config.yaml
n_layer: 12
d_model: 192
vocab_size: 2219
norm_eps: 1e-06
positions: "rope"
rope_base: 87300.0
parallel_block: true
init_std_o: 0.00965
init_std_down: 0.00482
lr: 0.00294
beta1: 0.95
lr_head: 0.00398
decay_shape: "linear"
batch_tokens: [8192, 16384, 32768]
doc_mask: false
Each number is 200 + 20 x the weight over its row's rms, rounded and kept within 0 to 999. Layers, rows and columns count from 0. The size before them is the row's rms in percent of the matrix's.

# layer 2 MLP down (transposed), 768x192, rms 0.168, rows 304-311, columns 96-191
087,210,200,197,184,211,207,218,177,184,195,221,214,192,179,189,198,195,219,196,233,213,184,194,204,229,177,203,203,165,206,216,191,212,195,192,221,172,242,213,210,179,190,144,210,200,184,171,228,167,185,182,222,225,193,223,221,177,195,203,204,208,202,164,185,185,195,202,177,204,221,191,215,222,170,161,197,190,174,218,224,211,186,196,241,199,188,174,193,171,188,224,233,191,169,205,206
091,201,204,173,179,173,209,206,188,194,221,200,192,192,207,203,197,162,187,192,214,197,240,209,216,236,187,224,185,210,189,165,196,206,198,198,213,208,172,200,202,165,184,228,207,227,202,233,180,206,209,197,196,190,213,184,204,224,233,223,194,207,190,166,191,208,217,202,201,199,205,180,228,206,178,185,184,173,191,170,211,195,203,178,202,189,199,258,184,164,203,226,220,173,228,187,185
105,191,187,246,201,200,199,208,214,202,186,188,179,202,193,229,174,252,206,201,184,185,213,198,226,212,206,173,224,222,195,181,229,199,187,176,188,237,172,190,229,175,206,167,222,189,211,200,207,222,199,247,220,186,190,194,219,178,174,211,150,204,216,181,196,222,181,213,233,237,177,196,222,203,203,223,181,189,164,226,211,223,188,216,207,190,187,241,203,188,194,180,186,186,219,239,210
105,224,178,212,220,170,230,253,201,178,209,233,247,183,203,198,204,207,227,189,181,198,188,182,202,201,206,173,209,166,185,230,178,176,207,237,208,198,214,206,182,193,199,229,176,194,211,157,176,181,210,191,192,171,180,201,231,194,201,221,180,205,172,207,213,216,228,201,195,232,206,192,231,231,180,234,212,170,208,196,172,171,180,199,235,192,190,220,217,202,206,227,226,211,195,195,237
099,206,205,206,188,212,174,177,200,197,210,208,177,219,187,211,209,171,199,161,218,188,193,191,212,156,183,223,198,187,214,187,201,208,203,196,205,199,187,177,229,206,248,212,174,181,194,197,199,223,178,202,217,194,231,194,197,141,182,175,231,230,200,185,227,219,162,218,191,209,193,196,245,159,230,211,221,192,218,196,228,201,214,205,214,194,196,168,165,204,210,210,194,226,181,194,182
098,164,204,168,202,204,223,208,152,247,216,245,212,198,231,213,241,203,172,206,227,209,189,227,176,193,186,203,227,226,197,180,225,187,198,221,196,176,215,221,229,240,202,230,171,192,200,194,204,209,169,208,200,213,230,213,189,188,215,212,186,183,216,229,184,198,158,204,224,195,175,204,187,214,178,202,181,228,221,171,174,192,238,200,196,191,184,192,192,173,177,178,189,204,218,197,208
096,184,207,225,205,192,235,207,229,173,200,217,197,202,212,182,184,208,189,197,170,189,167,230,191,225,208,195,196,188,207,178,184,145,164,224,222,185,165,224,187,213,246,237,204,193,173,198,210,182,190,176,212,220,197,172,216,218,181,184,188,193,227,183,190,202,210,179,231,211,223,188,223,205,215,231,188,198,166,174,205,193,202,187,242,224,197,185,203,181,179,203,226,170,209,219,197
104,179,211,219,199,215,207,176,196,161,233,192,241,213,198,182,199,188,207,161,169,215,180,217,210,175,189,241,218,204,188,130,199,179,208,229,213,205,177,227,175,209,203,185,199,186,183,182,178,172,225,191,187,234,181,224,197,174,231,199,198,164,160,180,211,199,183,201,200,194,164,192,211,234,187,200,180,162,174,212,209,232,194,212,209,188,236,199,211,182,187,227,190,221,180,234,183
# layer 2 MLP up, 768x192, rms 0.203, rows 305-311, columns 96-191
094,187,193,214,230,192,215,216,242,177,177,196,215,208,203,214,203,180,195,212,212,211,189,187,197,203,195,186,228,200,204,220,243,218,195,192,216,158,183,199,187,195,214,160,200,189,211,186,216,209,206,184,215,211,178,188,163,200,142,187,261,182,229,211,194,199,219,194,201,196,202,231,198,173,225,198,202,231,236,253,190,192,175,195,191,204,194,201,202,229,187,194,175,201,205,228,204
098,199,157,223,211,214,196,206,184,199,215,159,206,234,187,208,194,192,220,198,176,231,198,183,230,191,201,167,217,170,207,215,177,228,197,199,231,194,178,195,208,218,190,189,220,198,220,216,172,202,229,164,201,212,201,233,182,198,210,222,169,198,182,211,202,203,203,200,208,184,245,205,188,237,178,212,234,194,222,210,224,213,195,203,213,193,187,205,211,195,165,205,204,186,184,207,189
116,216,264,196,218,196,198,205,206,179,229,198,217,196,197,194,172,224,219,168,180,231,164,221,193,217,215,171,193,203,223,184,168,202,205,194,170,177,209,178,199,213,227,226,229,182,170,216,171,193,146,201,216,195,207,204,204,174,210,185,199,175,160,195,174,199,233,215,194,188,206,227,171,179,141,195,219,217,197,184,220,183,183,187,190,181,213,187,211,193,214,245,190,219,181,180,192
088,199,212,189,233,195,224,206,203,198,174,170,202,202,175,200,201,213,201,204,209,223,222,199,175,204,219,185,194,197,213,159,182,200,211,192,197,202,243,211,185,216,186,162,234,203,204,197,186,191,210,178,189,217,207,202,206,254,205,180,210,172,220,230,207,196,201,177,216,209,213,230,193,215,179,167,220,217,211,172,185,201,201,187,208,208,221,187,254,225,200,183,190,199,255,170,187
094,231,178,194,211,184,213,185,194,199,186,204,168,181,202,189,223,195,154,212,207,188,184,208,178,246,201,194,178,202,193,201,224,182,194,199,218,186,208,206,193,184,200,191,204,179,211,203,177,165,219,196,205,235,210,216,183,234,181,237,205,213,190,187,193,213,236,207,170,234,189,203,179,169,203,170,229,190,198,184,218,213,203,212,180,203,203,202,237,220,166,194,199,181,203,251,204
108,227,216,201,188,204,217,194,163,218,155,181,207,198,183,206,246,166,219,217,232,213,208,166,220,172,214,216,208,194,163,185,204,187,209,227,199,215,216,208,228,174,171,153,181,210,224,209,199,222,195,206,199,170,164,204,198,180,193,216,194,205,196,202,215,218,196,163,153,177,208,209,209,175,211,158,165,176,225,229,211,205,184,222,175,179,205,182,189,187,192,209,190,195,209,177,186
106,206,201,196,237,182,214,184,208,179,199,206,204,182,187,260,236,182,206,209,219,207,216,198,189,199,225,195,204,238,142,191,211,190,216,201,216,189,235,229,218,193,179,210,210,182,233,168,195,209,208,202,192,202,215,164,186,208,212,205,209,210,195,175,230,204,187,206,157,229,199,169,199,207,249,199,188,188,197,198,221,192,199,216,180,237,166,205,164,229,206,209,199,203,202,174,204